Weights of a small GPT-style language model, trained from scratch on English Wikipedia: no biases in attention or MLP, 323M tokens.
Each number is 500 + 40 x the weight over its row's rms, rounded and kept within 0 to 999. Layers, rows and columns count from 0. Numbers have three digits each. The size before them is the row's rms in percent of the matrix's.

# layer 4 MLP down, 320x1280, rms 0.0725, rows 0-99, columns 128-191
103:516471497504597473519487531473402517512459435482447485491468532602555542528530608508481463553442532537438485529480523514527525549558439536513459555489507543463502435477505509466527511547449493
105:491501452448480496481502545564482522498540533509538530478472598488514560492565433564538495535489436495475453546512447513502487483496517478505455478453562504514479593512516545495509518506544426
101:468472415448526534495510464464528449495512508557513456528564452556455478508498528435487577456440462499525475520576517495436494466504519514470521412483478536472546542578472502507511484480499510
097:501494528517495457526421510622483457498484502464546508599493468560537446503556398441434508568587512504460466584478515487507489533556530476518503422566505492532533535437488513546531508465435491
092:412470490590518494480471460541461527489482531515506546537556525434552471498484537596525410566456519557501552449548561527504503504529491576503456501482502475462473540480516454535539503512507574
097:472566513467415497480526481567495546500529440491585461508522564528493548596469500463460505531420482497492458548481481543523482454487471542477544523482461571557495517536503493496534498540491535
098:620440492426503536555498517496509512501537525524451558505487430505485534523447473513480469529481516550484554502518576452503523439511496417521563560460525512469496480456518391495496514499523496
098:547462502496534519604468474557488523493499448519491433516533515442496469606425425424573465495449545469529477530510513508529563485539495528502488576525546528535458424534510505508522504539520472
102:533446481442503507522563512559527509501526475506525460503552470597499422501440536515557533460444483494535492491555518492515522507466496452536528468511493524527533482536506555525507494539478523
095:538421465502471535468565527491491555505553497542576514545463526478516502557594475514449557423542482528522540527477541495516555522558456430509526448424531510492509563502528584478453505512435601
098:485420456482435558531486435517484456494507514490570557567515479481499604399537497513506493517517439470525466527478532552486539509514483530479458507502447549488503487497489496468443508490510527
095:519522399476483546547511509475481469499464537549480581550505495415501473480543548438480470458510454484506562553529486520550474494441496506499548541411502519495530505560505500488512518514489508
098:391579477517557465466518552505530476491571506504622445481465563550449423452584496461436568493436494596508477535538508473467482424580520486491517568450469505448535517482508500590536464429494558
260:470532501520525512556476507458475568508502492518491543467535534489579503547530513498564543505500546559554491501539575492574525490524503490511482509576509510495538480504504498513559491541516492
099:487484519572527430520595504493519487503543487456560460446476475462502542549526484470509467569586565520554489537459503483532458500528554483483559432487508516479474393508513484541519505563567524
103:528449514509504497500512469415566502498503565449456510464482493574497485411536582549517527517531405519509484511540531534404549474481456481496493504483510535515476485504506433494476517535471533
096:552581460526537429491478514498395588493481460510500544514557509532494464523456520463497510473456489499450547468527494450575510478494519467541481516466525580511540560430523497492512484547531539
103:573462449470461506556487494420585532494485510550474505453442456505460515466536514467431462537507471492535429490378470497463477459495490507580594506464458453489524502526522553531497483569562540
093:507477518518428485384469446494465530512515520536504582479440464460499444508506453528481460482495497507536505550476517482430500528541500527527512454539469447528496566532495510544496473460601500
096:438549498437548530483479493527512583496458464498528507569396457437470551498461507434521431512517467449520513515560502457465485500525496424516497531526573531532492512462490553542508473479462556
103:503511547562572572457562499503533451502464536494496472542416518459518457552522470571483488494490509547512563511495527445548479525512484494486543471471492524507501488486507535438535503504505458
096:462506509534492542471510542523494541485428511584526446479467541483492441507452545393451543454510482444527548561503484428456520529533530499531446461506487472412510650530502457510505504486403451
091:497570533571491515557522467514482416506450531515440531485474552482521520488482508533510550519509499465539560475531457461549493511487489466489498498534542548493457496485497423479495517525596499
100:508503449537467549484502448554550455490519499494538458499504491495453490459472587425504543557498557465556465534436490508570597544483503462519436479579543544465451441498502612503465489533459430
095:433463508498521536541507500388538424487583604475503621471500506444568532462547478484507508519485531443479448503528504494468500527484453543497517485488379446446512520512489497468567512465532491
097:471462507557565432381570441416520533494505545542478533442514500415474504539533385475509488528475501509485497414435463553528544518472511545600434498502488512521549458494500494463527485503482477
097:484511410478455556481465521482420527502518518484573511515534505482441494403532525560525524464528522529423495500539592466464522378562497569407531565454482563462475500445495487500484492527440418
097:457542556577554545481518540462453539499582503546541546484517513531488498471501488479471462477490573488511520584488476466450440587558517575494526516450526569561540459493507539523534508457562480
100:522430536536518494403546447460444444491501477436504520499468447446464555500463470421495518495492497485484442504547458437455598520543524488477418471550514440483506555434494417492500496511507492
090:599499489485509512453500497531545551509471498506537549544471483481536526509585564473574470443435560503610514451437505490532428501504555533521522474441494545509488507529515546400477505598470421
101:496449515510549502527508504470462443505486507495496546469516492465520415447459365526508430449495470477528521493477527561489495424506505427460596491526506502543490556519474544544502485533493526
100:475408520537428510536488490461602558515595501482549520531529434435458471434490459526519512469584456477524475469468464490479488522501571481491472562495542523521455490482503579535535515507568552
101:531560426457502555600547504563544491487462481477536534532492506443455546436457465444471392417485498499537532528421414468448521526486449546450513459498464524499423480514522536511517493494546520
096:472468496598483460560473573503531541501509527517559459523540444566536447458571528501501437563481435541442496446527473464504502579520509433458466484437494481507446485507513521508576507540563551
099:433545571414479473507514498491551465497567524463536498430500502546557564495511519437496570480452514534544508540537568560560500463516492568517485460480523471500526480433506450504428522438449511
096:533475502488476499512518502495476504502599453466502558504499524414509574545513630474500530509445495496492544476509466480494476418527521407528445559464478457481441527551506575480427504486522501
098:546561568568505542549512547558522508493510431518532527596491541481545471523422491545547521462530516447510500521498506478488579526517427581499517589497499464406510527481479506443506479448461542
096:512512463487487539575406479554492494493541508535481549469607455495520495466508508502486435516518490487404584449543540416518456527506514473400452581446535486495488519520506434542499515491489498
099:502459497528555500490515549486478500503543517472463496529489468509492465528468485472468502551518546455478448469560518552477566504499519515441431510514538538469517553450501540490506488478521388
095:482428438519473522458509494567443500498511495486550558477509466461488437547529491590491466564558494499491531517494506404499474453507470502477465456516497471459499518508499454524502504541521456
096:494538505464475559394537547442517499493421505549532478447519559493538508495500513466543520527500515478589504483505526433632423502505523482491572435506578547508488466496492546408546487529486522
096:506521525460497532467509502484542618508553536487459522558503493532490545437541543459477558506554493463506464445491508558486517591565535457583502489527531450448495534499506476528505508536478573
096:488555499492437557516460539553470568487495475450480502403503488479512551484461499444526470514520518430490561421461504501524440561462503476552464498542612546518445481533483452574463515472491499
095:522513457523456489476534517484492540510485493473493467514517516571561532581579543436548511607573533472500459425560390460503527510535485618508515472540491535410486530489511387509488483520468434
102:561469476438562492511461480501498471501483505496485493450552530518523474556466411485538508559499450442526517484525500498560577606496570550447507501528431551532482504503529529477474514534566459
093:588596481521539459463537566413534525506477456481458531557459537496481436603521539497514499469472492507564525523511536503525497533539462502484477465525542490455502505490478566458508482506536421
098:448464530516582537482504545515453458502560430455484565413478422534506490472411483504482487577446540497515446508533471558519545499502391437497527504552578472495472516512487465509494489447469480
101:462501530527476492445513406499471512506509514586554450543497548494543530550525469473555494498499502462524503569512503453491509501528496522543490501539566520451454542490518527494531518487505499
099:581516509527409534464560446478513443493516578523512450485420465454502508523495444517523451476496501505429547454499471519474478487429528487529527497481444491560524417474492469529497495472512507
092:561570528488576440478523519475613477509466471482415419477465566546529496506445540518501476501393512522483467483487492492453497445474543515471492459483455569562518445480506537510429491537501492
099:518419391442504570476428503434453383508442519438416477486552488473414549521487509430515457512482467517524493554471526551451532525481583491460560468513581556507446487468482561458565485504507512
105:496545551442476453443530458489579527496537474439412541506526428532525526480528507502532556479445440494467529430491526566494423496494498446525603453552594537471514468453497496496471511549454465
089:503584465551560447583567496486512510506466492475565509526437460543571518556535518495480516496528516472438471495452418494451499528554570438505470490493522527471482444528502579517522496480501502
090:532516505522470486461468514499536554483502513512517519470494490500478555524531494543531518490517536430516469559493519542486505483529490521470475476455520472519560490477481590537552496499509500
103:544472437454511480481449478485461509502488492482507514477553546467497478515556490506451525456474525467501485577496471505458444434538452579474456540554465429476580513496504518405482486519489449
091:503494501439532423539462533563475552503535465507484511490565506547528497568487531482520511544470496535443482517509483495496483494505479540441486574527452533429482468550493507548454514499548527
099:484534512471460445452540457498505403504506530494569507448483570470496544547579510468580543442464458517486528558483407568456486523508546599506498452473458540500412461484485539554421488492493459
099:553437466544476502459510475551507471500509459476534491492502556540424541502515435527551495575471572510439454487552528498447536459499549444479517432482475473562507467497494454608509499481427500
102:475486538568528529500536467554519479499475490508531490464450514480521500498471436487434534495511497519458477448473488560500471521394466591540461474571585503419456563569486474483428498480530551
106:533439559520451528509519510529512576504580412498542462469470559505538539581472564548414605463501503540523486514470471479506435550518568495536484471457468474562471459473503519449485508469480508
100:473390466474425510477479428502442467503444509489491496609533454501487511506467468473521527561550453472520490535532497470486430535468504487480497448468492451492498507465487489499484494517535530
104:479542548493487538506535591490517464502547453498563460539416515479538494503446444483448504484550523485437507519470511449551557559474507549505428450518437507585486585497484543458485512503524425
093:412560510589479561456532480433515490504467514438549549518450477541444513456496548527490412526619501473475476503488496523535504547410467436488599516506503489488501503551501456467508496544558514
098:527464464465487435564499496559498507507520481515445507507510445487525468504468386450460542519579480483529502453552464525471525526467554441470475452514535532477518522475513476449464491511501471
097:471483555412531501504520465518552441503429527541434493454483418501513548459513481537468479508481531507535519399536448554503510473476443537523506491520520511525547512530475522498468522459522506
094:442508476505528400523484484442497474511528548570565453522476470520463502494444495508512475484459526522487498494530446507428473543440518464517536460567441482496412475473485507550458495470542484
096:472506489519533543470429507474534474492459460504460511520463430577474486505460492457540526569545494541542561516532515586488520474442443482489456502449520463503491523504491529569530510475506565
095:518549500474436455451564417459573518502392496535482500486510435510565576499389501492522482496467534490487509482488578481476562631481555511520408521523466541446561437540490487455462490542489494
105:488522542499470445460491444505526502509461513517489524472474580548497468492462501496487513522534542521527429472491413472477554576547575584524597430464475469531547453569508467484467518507482518
095:436565480464479481462481458465504481504551530440532530435462501468530476530494450495486484518481481566484478532537525476490457419556566431458485469525512515541582408500504456457461491487539461
100:452505400504487470504550488514452507492500519481430555452544464478477577555459560466559501436518585516509453531474507434449526550436495438493556517508491514456541537468493482483518520461552479
096:486478473473548450502497525465481541516432492488514467535532434474581486537467495482503498564597482530528510521506494453503502582513555492418452543567413521444486471464502536526483491501514538
099:520538542570474473512502406550517537495501448491553459519480423470551581480438398565486501549455498511508491490429513513472454441514456488477520495549507477498519493457478566539510475478481475
099:535481460582508517544499443428436546500571534481500451516608495526463548571471488581553525430462492384478443439535417515476471539437493566594471507545515497556529501507507506508515485460491519
093:618494575444490567427635479550452504499530515502539523510500437602513347517495516482471496537555424402516517441556548563480536531460438466501512428479428419518492550517517520487500523495482533
104:484489443500488526586496534476448512493507512481467492417507492489501451519493555474469605490468529468551471460466526519512466480509499531486536565516489418442523481585504482488420478504472526
095:491548470482545549523512549422475503503466573500423499513515478507550548442501509566582550480479424532485416553481491597496513480538491510519427446569499434475518519451493474492459526545490458
092:519475528405500494441491493500436458487501496499496522541530525511525533430565526476544453486520445461559525435529512486517498511467573469511452447507527461564510464573510470461546482495556527
102:482520505431563537550439577483520538499409483465542499539496457500531481486527523522503561388479497503535512496568476467570490462472455480468474470473474410494426498497485538487518494536473544
097:518499484470498484527504582559561505492546500561446497539538436539462500520461516470482536555528429462474451522520489572517479499477491523419542503521458429567484475454502537515456503560409486
097:497435503462511432469437502463525495511453543450544469508422553588484437570484497457458427480544514493479515530519514443534495470484555536445453503470504452514528411351501465536495510504451400
106:506476428439509442490525504478479500504523491477511505529459514485468440529508497523546517511488534543523552488518495477433551459525481490489532488421449496477536477446508503504456506471450497
095:418523485538418515469449423542487440520537521583503449408473449421507558495433476556460473465582511519505500505468481568519498540411472461548531488531518534497478485484516465458508532553477511
096:518531506407414525462486502542509475504500534520404499638520516543467509468529544485497592496501399453494480486606477579504480502507519463533548471454537499453563471489516505498453483462522487
102:459542493561536553437525524479552446500467544585516489525515487518545470459491521445444528598490536437454420567504556461491473471518495445478557476494516462383447489512486482516501516494450440
098:505496512464520577512509498487466502505528519600509507554483464415499503511474475567494526475495531602453492507495593469526528450534534487499506473540524478519533491450479455444541493516523510
096:491610436533546520513535581543484462507548474512469498493495469462489488518497587542527476461536493543453469457502481479502550580475556506528495471553497594507499517533504527517498506484478523
091:527573505514471455527488568603451495499477602515543481463507486481537497521507537579536529469442538525556514525532508460566455488509530559423567506441563525587469534490487487465536503519530531
101:482533555506431555493461520511555493507487497461489535503497464575486448533456450515545439489513503540489474475491477468501529525537616573506506464483487533548495568461477434506506490495487514
107:498463511475426489507543501435571549502497428499515490457579543515474482570437501445465469588465468484514508433550545522471519490526466471475480444452496459460516469515476580415492504489412511
098:452476479479487524578475500482489494489542481472515561500472444548457522500492436533436499486495508497536547495513505520521530574465431475509498525532504530498507497515510448541488494466505511
103:493484518487534514545550459529480523511498471521507447449478452493456575516519542545429459518514535523477504457480472509511497455410494478552433532440513472523497495537487517504469490540513520
101:489486490528508527460468515546509540502470385531542520509487526521514543535408566566436531486522524513460509498514499512525532453511450568497475509550549529452464492461517533515468487498419460
099:524477504467516501530525527496489505510461500521504523612508510502470508462492559607493495525504554522462553447562512448531512509449426518496491574511414529465438498499507488486562511535392545
100:482459437461504476568515477531513480478432417498493486500512446464521457446544483497482474511473518516507443477523491467431500451473544468488471464524515490491530495482487488541441502497520478
105:460506560483544501524495505497537496498502521524494442456445555477454456477554458470516445461524510507446574525505500494477652487504548567508420489532581590402530541496495572479495500468536518
103:446510521520499470509463495453458501484420550457498504486427496497469525515510455458547458476558580602540478521444554441455451527467496469562457535461484497466484503488472447530539514473543499
099:487509479548419457496434487520540521483488518421609464442472532527489448607496586556539519489497480494476457501452519572414495476529490540505408522538532524489494440481478507533506495445386510
098:497423468520503475488489501576539509504539553455587526527473512490458583433456525540587496485515555478532463476467557551474450501477529555516588499450472469542511531508518475476509478487534480
098:536521422530534533516516486494522481499469511505547481463472442501505446514461414500532445477481480487431440513479533505548431505508537454531444490560464507559528506482504539470486512573399547